From a checkpoint of a small transformer trained on Wikipedia.
Size: 15 layers, width 512, 4 heads of 128, 50.9M parameters.
Each number is 200 + 40 x the weight over the matrix's rms, rounded and kept within 0 to 999. Layers, rows and columns count from 0.

# layer 6 MLP up, 1344x512, rms 0.0353, rows 609-627, columns 128-255
180,219,250,232,156,177,208,204,198,242,255,191,176,195,149,263,173,311,286,148,209,246,284,156,80,145,147,255,248,244,163,173,188,162,286,223,215,182,255,232,194,171,143,206,225,189,176,194,182,168,210,208,175,157,176,235,203,186,204,224,222,168,176,131,204,133,143,138,217,261,141,204,328,174,216,233,184,180,229,202,157,162,234,200,238,197,134,207,233,256,272,180,206,198,171,200,146,178,227,108,241,248,187,153,179,181,217,230,250,256,198,112,231,154,181,236,213,215,113,229,107,232,241,218,133,192,181,153
169,191,157,223,159,239,244,276,157,279,226,196,244,220,127,200,218,179,178,204,217,194,197,185,143,189,260,225,231,211,165,176,179,267,221,180,211,220,131,118,210,204,197,179,211,217,148,207,191,180,194,226,192,234,205,125,202,199,206,172,167,262,154,177,186,216,172,259,278,208,243,185,145,180,172,188,196,206,136,238,226,241,193,161,165,152,186,127,169,220,213,219,233,170,172,192,216,252,223,207,177,159,210,217,213,145,172,155,123,202,181,163,259,216,138,254,186,183,248,174,178,167,230,224,248,216,260,327
174,212,196,175,257,234,172,208,197,199,155,217,129,246,142,234,206,157,152,201,168,117,177,170,220,157,221,206,199,125,235,225,191,107,200,193,228,164,182,249,221,211,193,266,161,233,237,110,164,220,248,171,247,251,147,223,147,228,209,216,244,227,269,266,248,219,145,178,221,225,226,91,164,203,223,196,116,168,204,185,258,213,211,259,248,145,172,261,275,193,242,272,172,216,217,134,188,187,157,256,211,237,181,190,200,123,223,189,226,230,212,240,229,153,172,147,172,163,197,212,166,232,184,141,238,224,144,166
253,269,228,191,249,183,236,154,189,252,168,200,134,215,219,224,166,138,163,169,167,238,198,217,113,193,230,219,176,186,282,210,242,259,219,242,140,119,139,139,173,298,156,133,218,200,182,140,223,127,175,168,176,172,207,149,223,236,241,258,154,249,273,186,214,204,254,183,215,192,201,211,145,211,175,269,149,238,234,242,162,190,199,194,160,135,157,237,223,210,244,108,127,217,193,301,187,269,129,233,225,204,210,190,229,151,243,225,175,229,258,220,215,223,175,283,235,250,158,117,208,195,173,199,227,232,275,193
147,160,175,189,162,189,226,158,209,225,158,229,231,164,233,170,234,180,179,209,269,159,170,181,128,260,260,209,221,239,265,184,244,147,193,222,161,215,176,192,226,256,170,195,227,166,228,138,219,190,283,222,190,172,277,238,159,229,176,169,194,197,268,274,224,208,178,242,232,232,189,258,227,190,232,171,172,150,184,159,232,267,244,168,215,171,135,182,196,214,212,162,224,173,263,183,151,173,229,221,229,169,204,266,223,204,226,217,189,92,213,200,239,158,181,191,218,193,184,215,167,271,172,216,251,163,233,235
200,135,187,196,158,129,162,196,234,197,241,248,203,179,163,245,221,109,222,175,162,150,267,158,182,131,159,164,235,205,191,193,244,239,256,206,163,156,179,205,163,182,124,187,171,227,107,222,149,188,213,145,238,162,220,190,174,176,209,127,241,192,178,171,153,217,243,242,258,187,170,290,202,235,226,219,140,249,192,228,223,142,234,200,185,214,190,260,199,213,174,216,204,224,211,128,289,153,179,189,254,222,168,74,167,239,253,220,234,196,193,230,213,251,174,165,180,99,198,271,208,199,191,207,189,216,206,162
201,237,154,228,179,171,161,220,259,185,243,147,117,183,235,179,255,164,162,211,184,178,216,226,215,159,182,220,140,240,217,206,242,234,190,180,220,182,234,163,250,228,193,169,192,257,230,181,221,201,216,271,189,206,231,185,184,206,173,205,201,251,233,190,249,143,180,222,187,213,233,179,222,153,211,212,260,133,211,213,171,199,197,231,205,196,180,233,173,218,204,230,242,244,154,170,200,217,205,162,237,207,201,268,156,226,162,136,182,189,143,166,190,229,156,179,249,201,228,196,187,250,248,186,141,205,259,219
178,259,221,184,215,257,211,217,174,202,211,188,220,203,198,212,234,156,177,264,189,135,153,208,175,234,209,187,209,120,198,235,233,215,203,266,206,206,155,165,180,178,220,202,235,173,238,167,223,175,163,172,157,85,188,265,237,204,162,203,238,266,242,178,208,192,148,165,241,190,230,215,148,260,169,234,187,140,103,222,238,235,269,164,230,244,218,166,261,173,240,113,171,183,238,200,229,236,165,175,232,147,243,254,241,196,140,240,164,197,200,234,210,168,180,218,185,214,184,225,209,209,166,207,239,225,273,159
180,173,218,94,187,183,251,204,132,228,229,106,242,163,260,228,174,201,191,231,228,210,251,210,224,192,164,223,192,164,113,145,196,214,189,188,251,220,173,229,206,212,204,181,282,240,158,254,168,197,199,236,129,178,235,217,165,192,196,256,213,259,232,169,155,144,206,190,176,153,236,188,227,207,195,214,207,135,250,177,222,236,213,259,211,206,234,236,143,253,213,130,180,227,184,258,180,201,163,204,194,200,174,226,186,176,209,167,208,226,149,277,210,208,201,158,120,122,221,163,186,289,199,237,264,251,218,186
168,176,152,233,233,227,205,232,133,160,237,270,222,158,148,207,270,133,118,172,170,286,159,149,192,266,127,255,246,158,146,202,143,178,210,218,256,251,195,173,193,234,223,203,236,197,207,258,178,181,154,173,190,216,209,148,159,217,172,141,130,244,188,206,237,200,133,217,215,191,264,202,282,210,201,200,191,197,146,270,148,253,282,201,142,189,231,237,197,199,166,199,253,158,191,192,165,159,177,291,272,228,166,149,293,205,199,140,140,168,194,175,222,241,156,210,285,225,236,188,262,241,225,200,223,219,246,184
194,251,127,210,136,144,274,219,220,232,210,250,185,156,161,197,218,151,275,207,277,203,220,170,190,264,173,158,255,191,220,244,243,210,235,193,201,200,254,208,204,299,216,194,192,209,171,159,222,183,174,156,240,198,256,189,188,209,166,224,167,144,203,215,165,152,219,192,251,208,188,165,199,225,159,269,172,204,247,190,200,217,225,193,219,167,179,211,207,210,147,181,170,239,214,216,147,267,221,197,216,159,163,227,244,175,161,171,219,277,205,226,250,176,238,150,172,182,187,118,219,183,152,221,263,207,215,199
182,268,235,206,108,189,132,202,150,270,258,186,147,207,209,174,206,195,241,223,165,172,183,229,143,277,145,152,124,173,194,148,205,143,162,171,178,235,216,241,188,216,172,199,196,242,145,210,238,175,143,161,173,158,173,144,202,224,166,210,249,171,220,196,211,211,225,268,234,182,176,154,128,181,202,154,214,213,208,187,209,142,152,164,202,196,272,164,203,175,191,228,180,246,234,255,227,268,226,255,172,212,283,194,175,169,211,175,212,215,217,211,204,146,119,198,246,196,210,237,212,168,159,221,174,174,206,277
152,231,209,201,207,185,148,240,208,164,151,191,164,208,136,209,162,278,190,206,217,251,222,188,186,221,206,217,172,185,224,235,237,243,219,132,225,221,219,154,253,122,246,141,239,190,225,224,188,183,155,258,212,210,220,163,185,184,230,205,225,245,229,160,152,293,182,257,149,190,166,212,247,174,143,223,184,170,185,251,150,223,137,211,166,212,185,213,259,183,176,173,182,183,272,244,163,224,226,135,153,144,166,231,288,192,200,261,206,133,125,188,251,205,171,214,231,200,140,148,201,198,258,183,211,194,173,231
146,226,137,258,212,186,176,213,282,271,177,213,204,206,217,214,219,184,154,198,200,213,176,156,175,193,165,341,165,204,240,213,171,188,184,260,200,192,179,216,237,167,240,268,192,145,230,295,231,188,228,225,208,202,134,192,182,211,198,143,193,220,230,193,252,202,113,200,186,199,277,177,162,187,127,154,212,155,200,165,168,189,165,203,234,204,196,208,171,163,221,199,193,239,181,161,224,159,210,192,185,208,190,188,270,290,260,223,181,193,190,185,198,185,170,214,238,171,194,242,168,174,220,218,198,236,225,205
185,187,156,228,212,198,195,196,159,193,200,203,273,203,214,189,242,185,290,173,300,212,148,191,207,185,222,185,174,211,115,188,173,160,182,172,166,275,166,194,199,202,243,264,172,223,202,258,242,224,222,217,220,104,181,254,289,272,194,218,189,186,166,190,229,209,181,177,218,101,207,244,128,230,224,164,185,234,159,145,223,198,218,184,208,196,264,231,161,240,179,168,231,126,258,207,182,126,275,124,146,176,182,173,207,169,216,206,136,110,158,244,201,291,171,147,259,169,182,183,230,212,228,233,92,201,150,142
172,140,195,227,235,203,189,265,205,228,193,192,254,199,199,196,179,254,115,162,229,91,194,256,220,258,154,120,191,185,216,228,229,215,196,268,205,193,149,156,159,210,208,135,263,175,219,227,174,193,208,198,158,205,204,165,164,211,185,204,177,257,139,152,248,278,271,188,253,177,124,193,201,180,126,257,194,166,227,269,193,177,161,210,181,202,187,228,259,131,186,114,172,160,171,204,251,265,225,100,146,189,167,244,150,226,231,171,169,144,224,209,164,136,211,331,236,232,137,271,284,224,143,212,274,287,137,206
210,189,244,111,217,180,168,169,251,152,272,142,231,270,208,191,144,280,107,227,248,123,154,271,242,242,264,212,167,183,207,192,270,221,259,200,224,273,277,199,193,219,180,130,216,124,225,208,188,240,227,213,180,264,222,286,191,160,227,277,178,130,215,140,185,193,222,185,215,181,180,189,252,99,209,167,183,216,215,234,188,183,220,195,201,187,113,176,221,194,175,239,209,202,187,204,216,259,208,267,157,169,226,160,143,201,187,194,226,194,247,183,183,166,207,235,222,167,275,189,177,206,196,175,189,206,204,201
231,210,196,173,227,193,267,217,157,183,285,199,235,237,222,167,269,222,218,212,261,167,250,197,185,205,263,157,152,263,222,209,234,132,247,152,276,120,260,194,195,221,255,189,110,247,121,234,161,132,275,227,118,230,114,250,213,175,184,193,232,272,233,238,303,151,188,173,224,194,129,167,144,211,153,197,199,181,235,152,223,194,219,194,245,117,222,275,198,238,154,195,189,262,267,183,277,182,202,241,143,137,200,195,174,206,263,218,183,171,193,197,198,147,219,261,178,263,193,180,235,146,146,270,155,209,261,167
236,254,218,221,153,214,194,253,225,202,200,245,222,209,261,240,175,155,267,150,186,172,138,186,153,217,231,176,244,212,255,143,228,192,295,313,196,207,136,190,227,177,252,337,269,112,159,232,262,211,193,255,238,185,215,174,145,164,176,170,176,138,198,178,216,159,184,194,189,204,226,164,192,218,164,226,200,155,209,218,167,202,175,224,212,189,181,202,175,208,157,219,154,163,265,158,212,128,188,183,212,207,141,199,180,177,177,221,172,135,245,200,205,126,146,161,183,226,257,199,126,214,245,188,194,141,131,135
# layer 6 MLP down (transposed), 1344x512, rms 0.0353, rows 609-626, columns 128-255
264,178,227,270,151,167,208,184,198,240,156,204,235,70,199,250,257,165,181,223,132,280,155,183,270,177,189,262,200,134,234,222,203,224,167,258,206,229,249,141,210,220,210,183,258,142,174,217,162,162,245,213,131,279,186,207,178,247,222,188,225,156,218,216,176,201,246,236,219,125,244,137,159,235,156,134,137,204,135,155,248,156,160,225,151,205,129,148,178,271,222,240,243,186,194,175,333,247,191,194,146,152,198,169,173,208,164,235,185,154,173,205,178,254,177,163,236,221,253,179,228,159,155,135,183,208,207,233
281,144,180,242,177,139,149,203,194,131,244,233,187,171,199,195,198,232,186,231,185,173,167,262,177,190,225,177,213,146,180,257,156,121,131,201,188,216,288,239,226,162,236,230,215,153,176,207,229,199,220,189,232,188,164,175,241,189,146,228,261,233,236,218,145,120,153,219,183,189,175,157,222,162,260,187,230,166,173,151,122,154,229,193,191,212,246,225,218,240,197,213,277,179,186,282,164,170,239,227,169,137,203,137,123,257,186,205,239,86,204,187,192,188,287,188,196,226,187,192,169,196,170,203,134,205,210,202
231,233,206,263,235,123,205,152,239,169,177,221,261,211,219,71,161,233,177,216,67,163,207,252,187,260,164,189,169,164,230,190,213,232,214,195,195,265,240,172,216,225,179,180,181,136,180,293,239,212,220,234,202,171,191,183,198,209,202,154,258,152,167,151,173,172,168,192,259,216,179,292,256,195,203,177,183,165,254,232,165,109,151,158,180,204,214,174,225,194,205,192,212,238,164,234,214,203,203,237,237,218,199,226,200,260,202,181,208,250,192,161,219,228,181,205,186,261,171,120,157,184,182,243,188,229,213,215
136,133,187,186,114,235,177,232,172,259,278,126,180,198,267,197,266,152,217,130,214,222,167,124,210,133,157,290,185,247,176,222,159,146,211,258,156,183,214,262,136,202,171,290,150,228,155,193,187,198,213,273,116,189,170,153,263,191,214,209,265,189,147,237,186,189,120,227,123,131,152,216,172,156,281,271,145,138,218,199,179,274,252,180,182,223,157,161,267,196,212,156,135,208,263,261,199,192,187,203,201,248,304,230,146,213,127,194,224,315,257,222,208,181,164,147,215,183,264,235,181,212,178,250,161,154,176,224
218,229,160,231,185,223,237,130,247,222,164,240,127,153,142,314,240,196,161,102,182,245,233,210,197,211,164,150,110,165,152,192,205,228,228,183,189,216,202,193,246,194,197,209,170,184,212,237,167,79,173,190,150,173,215,233,218,244,249,165,265,205,232,190,222,198,183,208,180,192,217,172,151,198,193,169,210,268,234,206,152,165,211,204,245,230,179,221,184,183,157,227,241,188,131,204,256,209,166,259,201,257,151,194,203,170,222,262,214,238,119,302,152,195,178,147,220,205,202,261,192,105,225,197,162,162,202,224
178,248,248,207,151,232,163,224,171,211,234,184,253,175,269,149,222,229,188,255,192,214,172,215,158,174,179,230,233,112,197,183,158,193,203,267,271,220,153,197,210,183,225,200,169,227,256,272,205,142,181,249,190,156,234,196,225,251,255,300,191,182,287,242,291,131,132,210,110,141,213,256,213,211,303,184,245,241,232,189,208,249,226,190,202,119,161,152,195,240,166,188,239,199,216,214,159,236,231,217,170,257,187,284,129,198,140,154,178,230,146,194,231,201,297,177,287,215,207,184,126,189,196,201,168,265,203,238
234,231,153,170,156,189,242,164,194,200,187,220,264,264,194,262,168,210,266,176,294,158,176,178,186,247,202,234,192,268,170,171,173,142,239,254,181,252,180,234,156,162,140,258,208,197,171,158,251,216,216,139,140,160,171,213,216,148,250,186,175,174,171,271,243,203,157,167,207,183,192,162,135,213,215,193,130,239,175,196,204,175,160,216,237,255,209,227,216,175,197,152,93,151,278,256,276,155,202,240,196,230,169,202,242,202,254,263,221,175,210,266,193,131,256,183,212,191,213,162,231,121,225,143,198,155,201,159
226,190,261,152,199,194,183,220,180,167,162,212,163,176,158,255,211,196,230,204,183,261,211,194,201,199,205,227,215,284,259,222,156,170,193,183,141,239,205,209,175,249,227,220,226,308,172,222,182,128,196,236,262,251,249,180,187,207,248,145,157,198,162,237,155,195,212,182,224,217,196,154,215,205,189,222,192,228,178,229,239,223,151,213,251,152,197,269,250,201,179,291,253,268,210,156,239,227,194,197,235,261,164,197,170,209,241,182,234,210,180,202,176,169,209,138,152,219,219,124,182,124,248,183,155,231,165,205
175,258,162,181,197,201,160,234,232,159,159,238,134,243,222,222,186,173,232,227,239,205,198,231,136,165,254,178,247,232,184,198,148,199,238,204,210,167,198,216,248,229,169,275,163,204,201,206,181,133,238,195,134,215,238,182,223,174,255,234,256,155,143,147,176,241,243,225,230,266,170,192,217,230,230,269,256,248,249,205,196,223,218,187,183,224,161,210,219,220,245,243,179,189,252,143,129,188,238,255,186,235,161,154,184,240,182,220,145,218,285,170,179,147,270,126,132,265,225,229,266,162,130,175,87,213,123,180
176,177,216,170,169,168,135,215,233,260,201,210,269,200,191,237,176,246,252,179,190,146,233,206,205,196,159,211,162,149,151,179,254,160,170,216,201,262,248,203,244,224,193,149,140,197,165,193,142,257,280,201,232,174,149,289,181,263,242,157,194,168,181,136,174,189,180,235,270,175,253,89,144,191,263,158,190,220,240,219,196,225,125,219,226,267,187,210,243,205,204,243,216,193,172,177,216,194,170,158,203,203,205,207,227,229,189,208,109,251,186,265,183,236,184,176,178,169,130,203,165,180,100,204,213,151,196,229
184,150,262,227,225,231,136,150,182,179,263,175,190,237,257,223,203,227,133,197,161,177,219,185,226,206,256,275,177,185,183,209,151,214,131,239,152,174,200,219,160,173,178,279,230,138,243,240,176,250,227,274,193,229,61,264,198,207,184,216,176,178,186,135,244,144,145,194,223,190,232,230,181,261,213,157,207,184,220,231,203,144,140,168,141,197,259,241,192,259,284,203,218,190,179,168,244,148,176,240,207,196,247,188,166,238,167,242,244,245,140,191,208,198,183,245,212,193,223,249,254,135,218,193,162,242,138,199
220,173,177,262,272,207,184,168,182,161,157,194,174,242,206,207,272,98,208,208,204,241,154,157,213,160,220,244,265,266,203,213,210,199,161,234,232,171,195,166,208,195,232,200,240,200,183,239,203,239,140,203,181,255,270,234,197,141,243,191,183,211,142,238,212,191,225,139,145,158,205,161,278,198,192,253,191,224,230,206,206,170,207,197,194,183,139,231,257,145,160,169,223,203,137,197,207,224,214,178,198,167,209,216,284,199,205,185,219,181,165,198,228,223,294,235,159,211,179,185,193,166,175,230,164,266,206,157
258,206,219,220,209,252,287,203,178,234,228,282,152,199,166,224,215,133,196,211,205,129,260,216,237,194,240,187,254,236,243,178,204,216,217,240,193,196,170,259,162,231,155,152,221,234,219,137,206,223,268,167,223,224,202,251,227,174,253,145,193,156,230,166,254,132,201,176,153,225,238,161,156,232,234,159,232,172,159,186,213,209,174,223,180,219,167,179,258,216,183,170,278,211,191,160,238,174,163,228,190,227,220,166,200,199,227,221,200,220,278,300,164,212,223,199,141,252,260,250,152,224,192,214,161,202,237,259
188,210,228,218,138,186,230,195,171,206,263,208,208,217,138,262,219,223,216,213,202,221,260,234,198,223,190,157,181,118,172,293,210,236,176,140,265,253,209,171,173,207,165,205,231,174,185,162,203,192,125,178,229,222,218,194,223,201,204,207,240,247,146,192,196,174,224,267,155,187,188,80,164,219,192,110,206,228,147,200,191,246,188,194,164,155,291,173,251,200,233,218,220,174,232,204,194,175,154,131,225,143,204,198,175,150,131,247,221,212,153,233,205,149,299,155,213,207,228,185,202,245,94,250,169,174,149,194
172,230,161,255,248,227,238,211,201,155,197,154,187,229,170,254,146,244,116,198,183,141,186,201,247,185,256,176,250,203,194,198,200,187,180,251,205,87,219,202,201,207,246,187,253,145,225,156,216,175,144,234,257,250,196,226,215,134,230,222,216,219,239,174,147,197,234,156,189,262,212,105,281,187,187,230,179,205,239,189,193,171,263,217,212,164,176,195,242,198,235,206,216,197,113,272,228,291,183,207,187,178,194,161,246,215,217,241,210,198,190,201,207,158,226,213,122,246,282,184,141,182,221,189,286,201,181,233
223,258,185,260,114,191,222,253,212,176,166,255,197,185,136,158,221,141,249,174,164,265,143,218,258,164,315,217,210,214,205,197,184,240,148,142,237,157,268,194,306,193,127,263,116,207,263,209,229,204,193,149,263,130,235,207,271,175,127,190,256,301,248,229,157,139,114,191,184,258,190,236,219,245,217,183,199,210,192,167,166,210,145,227,155,218,198,180,252,278,214,204,263,276,259,252,200,169,149,253,272,209,205,173,198,250,168,189,160,281,250,210,194,192,224,137,165,253,210,118,121,136,150,176,153,198,218,220
275,205,202,226,199,216,217,224,142,206,172,252,177,224,141,206,166,187,187,176,181,249,159,156,220,231,220,178,199,227,259,206,198,203,238,224,199,189,192,237,219,271,200,170,178,263,113,174,224,168,172,222,208,176,230,225,200,220,224,183,198,217,286,202,211,256,241,174,173,228,220,200,164,219,236,206,148,163,216,166,216,271,178,241,178,236,206,146,171,222,213,184,229,165,191,185,179,155,278,219,178,215,244,166,146,167,220,180,113,164,187,223,206,215,207,198,223,216,177,209,185,248,210,239,187,220,181,122
187,178,276,199,240,240,252,155,130,219,249,175,163,259,219,190,120,169,214,125,244,243,232,169,214,228,230,310,224,202,177,215,168,234,224,185,187,208,215,177,177,255,181,260,245,201,230,237,259,226,227,174,160,206,218,222,172,188,109,147,129,266,265,194,205,157,147,177,283,267,205,208,187,275,218,257,181,172,210,152,123,254,276,220,142,234,191,218,248,211,288,277,211,201,217,237,191,162,169,264,194,274,239,140,137,205,244,191,165,186,186,163,273,242,168,237,179,236,226,157,207,214,265,166,173,277,227,256
# layer 6 MLP gate, 1344x512, rms 0.0353, rows 610-627, columns 128-255
256,219,259,151,216,264,116,260,202,211,230,173,206,243,183,243,196,191,199,217,229,247,195,209,262,208,161,238,144,198,200,119,203,243,204,171,164,181,261,152,241,165,261,256,244,202,177,163,200,250,141,202,242,206,190,213,248,190,219,229,90,268,259,187,235,116,208,117,207,212,225,254,148,234,203,167,178,176,215,293,183,221,195,268,254,186,137,146,215,203,228,147,181,187,225,223,172,146,239,207,231,171,151,210,244,206,189,243,178,188,233,84,248,102,237,132,163,162,218,240,197,240,211,227,215,152,226,195
184,136,134,234,209,129,221,163,210,233,215,190,189,129,204,170,144,182,172,145,248,188,185,171,135,169,217,242,235,177,187,167,156,174,229,121,227,142,197,206,157,232,166,211,238,253,238,136,302,207,217,175,241,278,222,232,250,229,171,240,211,239,211,173,260,170,147,159,201,253,222,161,197,217,240,154,253,218,187,232,246,281,213,215,245,184,169,219,256,218,227,257,205,270,175,214,184,223,178,170,140,304,199,202,178,231,221,135,231,197,206,181,182,154,214,194,143,185,181,211,252,205,189,185,91,143,230,252
239,179,208,170,135,239,204,226,126,181,244,229,246,209,216,179,282,184,204,126,165,192,230,170,186,154,176,194,229,198,240,161,198,241,260,201,193,168,167,147,182,201,270,179,171,236,197,122,181,115,161,265,231,138,224,187,310,247,260,157,179,225,220,180,217,175,161,194,74,219,206,201,192,225,255,244,141,181,266,142,225,253,175,158,231,291,187,169,244,217,124,193,220,197,253,300,267,167,262,173,217,292,176,128,213,229,184,184,155,309,212,295,157,240,246,154,135,249,107,187,204,222,217,283,163,187,217,206
239,211,132,167,208,221,174,206,140,220,244,109,241,205,291,234,198,183,221,131,236,214,151,222,255,137,196,221,216,203,207,211,224,245,215,267,233,164,167,183,189,112,167,201,252,201,182,212,277,249,168,174,159,157,223,194,189,231,241,181,166,282,249,190,200,218,248,201,144,182,279,204,226,215,222,275,184,132,184,179,173,173,161,199,262,169,200,233,178,254,180,237,186,203,153,203,189,219,191,195,225,182,125,146,263,206,199,201,149,230,182,237,243,175,237,172,127,150,236,174,160,205,207,188,194,132,249,225
166,221,234,130,235,123,147,200,148,213,244,231,166,188,191,196,209,190,186,164,230,286,172,208,140,233,140,199,180,249,249,231,263,234,204,250,247,232,216,169,148,187,259,248,199,218,143,184,171,139,261,227,187,167,145,189,245,223,198,261,151,109,226,145,179,195,194,225,224,213,226,239,223,166,187,126,199,267,210,207,206,253,177,223,242,186,190,206,130,277,202,139,198,165,266,216,177,184,143,210,163,187,203,168,193,241,232,211,188,216,276,248,272,191,224,164,226,177,169,197,177,222,220,223,170,202,223,204
192,186,154,194,200,185,165,149,147,189,147,172,196,262,200,158,146,236,193,215,148,202,147,191,193,193,159,149,171,235,149,99,224,199,161,209,223,219,169,149,170,195,195,264,142,107,195,202,217,178,189,262,201,177,267,213,145,214,152,229,229,193,163,199,139,176,229,188,262,177,306,162,167,186,220,123,280,246,123,298,268,159,232,134,214,252,174,220,215,281,197,130,158,205,214,230,237,202,249,282,245,231,200,208,158,189,240,211,241,134,173,190,273,275,196,176,170,203,228,222,262,205,229,185,181,277,157,203
227,201,130,164,165,159,174,196,146,150,161,226,237,213,152,176,198,206,159,236,167,193,275,199,215,231,164,216,65,229,205,264,169,170,208,237,193,273,185,158,206,245,214,221,178,221,209,167,175,148,247,161,198,231,300,112,205,186,171,178,252,124,184,207,167,167,209,190,270,155,225,186,222,247,254,271,199,177,253,245,187,286,135,211,185,168,139,210,201,292,184,168,196,232,170,197,136,215,146,255,228,204,189,234,159,197,219,166,196,287,176,272,169,205,189,137,82,211,214,141,193,148,169,241,157,218,170,180
235,191,207,231,253,173,219,239,202,251,131,168,184,215,260,219,140,186,187,143,163,184,187,186,227,254,216,259,220,175,199,225,221,174,191,210,175,217,203,182,207,158,174,236,183,209,167,204,158,179,173,208,213,185,213,137,207,132,196,215,193,250,201,197,176,217,179,230,100,140,219,183,225,162,218,184,224,108,211,253,174,228,232,281,183,112,209,149,289,217,207,223,233,244,177,244,213,217,212,159,172,155,172,165,194,192,162,134,169,205,173,211,218,297,163,198,182,180,159,241,232,297,228,116,216,166,194,155
185,223,225,224,150,152,264,183,265,239,175,247,235,215,132,241,232,240,222,270,211,296,153,210,218,206,227,199,201,215,246,139,203,235,183,173,165,196,290,256,158,221,212,225,238,283,165,200,195,176,258,248,196,196,159,306,142,231,217,173,236,166,129,186,168,256,177,241,191,251,218,204,197,222,255,221,182,176,211,185,194,212,222,183,260,171,228,207,207,257,223,155,193,176,218,266,246,252,247,246,203,212,196,223,192,153,121,272,231,233,130,238,197,233,228,179,212,154,206,201,235,223,121,203,240,188,176,146
261,228,276,193,122,183,176,186,228,174,141,285,179,328,199,261,210,196,191,153,232,211,130,228,146,283,162,242,130,168,236,146,143,172,208,200,225,149,211,198,238,208,208,318,221,191,194,232,190,215,224,207,179,186,146,270,183,170,213,146,205,198,94,168,208,153,146,188,248,182,179,201,202,260,188,200,199,210,218,169,241,172,222,218,237,229,236,130,179,211,235,218,159,211,150,220,200,156,214,151,212,204,204,210,188,196,238,157,238,277,175,187,186,162,226,275,145,200,252,229,215,222,241,168,104,172,127,170
180,216,282,212,215,205,268,223,224,252,145,276,212,146,186,218,163,161,232,128,184,204,185,249,163,203,224,102,182,194,213,244,225,237,194,186,182,219,242,240,152,211,201,172,144,181,147,217,223,229,142,196,186,158,206,149,230,192,135,205,157,206,159,141,203,235,168,169,252,141,143,130,184,175,210,157,214,187,205,279,179,199,220,142,175,180,237,163,225,227,118,185,220,197,222,244,166,217,181,170,208,131,196,148,164,178,187,189,190,191,218,167,227,139,245,189,164,159,170,217,187,203,219,179,197,173,174,182
236,223,183,187,251,169,243,210,240,215,220,171,259,230,209,211,179,191,270,184,206,261,221,139,203,273,265,154,165,178,230,212,231,178,255,173,182,210,218,204,223,247,144,165,115,113,192,144,214,142,202,123,191,173,218,173,264,210,200,229,236,211,184,241,224,181,207,250,178,207,239,290,214,188,227,174,228,245,202,177,210,237,252,133,157,163,218,164,167,219,284,215,169,150,143,273,237,179,218,221,193,226,178,204,189,221,267,187,188,300,210,183,194,249,228,193,234,156,157,150,173,121,177,185,196,271,259,190
182,236,245,125,165,237,183,228,223,193,269,201,193,193,267,203,171,231,142,203,237,181,217,169,198,167,226,187,148,209,245,232,223,210,213,221,268,211,238,157,204,210,177,149,219,196,201,189,203,224,160,250,163,180,213,161,165,194,197,175,156,227,178,168,215,166,230,184,240,144,199,215,177,193,253,220,288,210,149,218,206,237,233,202,222,220,228,191,260,220,176,196,197,200,197,178,193,204,210,205,170,159,215,181,206,221,185,189,137,245,182,151,287,192,236,272,268,173,171,181,183,211,160,193,240,236,162,206
156,205,214,173,219,184,212,178,239,160,162,188,253,246,213,152,235,157,215,175,223,235,237,192,202,222,212,154,186,217,179,200,159,173,237,178,213,247,206,243,164,201,205,253,243,230,158,146,218,226,266,223,172,163,218,173,173,234,185,113,180,203,233,197,196,206,194,167,205,184,194,238,186,284,156,254,191,226,173,196,126,194,186,227,163,252,195,226,192,186,179,239,244,231,188,130,233,200,254,197,189,230,216,224,147,167,257,262,180,224,240,142,167,214,142,196,156,179,155,188,216,166,210,228,148,208,237,230
186,165,144,197,156,174,204,215,208,179,250,206,244,235,174,261,146,214,121,252,205,266,165,189,92,175,135,238,228,208,256,154,207,193,315,235,188,152,305,217,244,318,160,204,191,198,140,97,228,160,223,240,233,242,176,192,233,257,208,208,221,238,175,185,233,155,253,238,223,242,161,240,165,205,186,148,161,225,180,188,158,167,177,225,251,254,192,237,214,289,173,308,217,175,177,195,215,187,205,216,178,203,231,135,115,175,196,168,216,169,110,168,217,179,187,175,199,207,151,85,129,165,256,223,196,225,240,218
166,223,203,231,217,323,294,143,207,181,205,231,205,243,179,181,245,159,205,144,174,161,239,216,233,215,141,230,177,203,238,223,191,201,180,271,201,165,188,200,215,246,176,198,231,191,254,164,220,163,149,168,199,139,261,266,223,194,200,160,252,248,154,221,197,157,246,205,188,203,239,241,165,257,213,165,256,142,208,218,170,250,241,214,221,222,200,227,236,182,243,186,166,202,237,257,243,183,193,153,168,151,153,322,214,250,165,175,79,239,196,150,235,177,214,172,145,268,138,201,203,230,259,217,180,170,191,253
222,267,286,223,266,208,183,154,153,250,207,164,156,243,191,183,238,233,144,172,218,207,146,159,214,289,169,239,175,181,206,160,174,215,160,272,147,202,214,137,181,187,227,231,250,167,272,155,235,209,220,216,195,139,223,147,212,237,176,203,148,342,210,175,164,202,219,208,146,198,225,213,310,199,231,179,195,127,176,232,221,179,175,205,206,283,113,194,194,244,276,218,147,252,174,189,126,235,201,133,223,172,193,172,209,199,227,198,166,230,143,233,293,188,255,184,200,196,289,221,194,259,249,164,172,198,196,238
230,229,191,219,183,211,193,246,209,199,199,169,188,210,255,218,175,248,151,136,240,203,357,242,259,246,222,232,207,190,226,243,138,279,110,202,188,251,217,169,178,263,228,275,179,272,254,193,298,233,193,220,225,261,173,193,156,193,195,172,186,250,171,206,257,188,160,153,193,197,158,167,170,243,222,213,237,269,133,240,181,183,174,216,257,297,137,259,258,157,206,157,203,160,216,192,186,163,292,204,210,216,284,238,271,195,197,189,119,247,205,198,156,245,218,170,161,260,184,250,178,184,229,206,178,145,214,181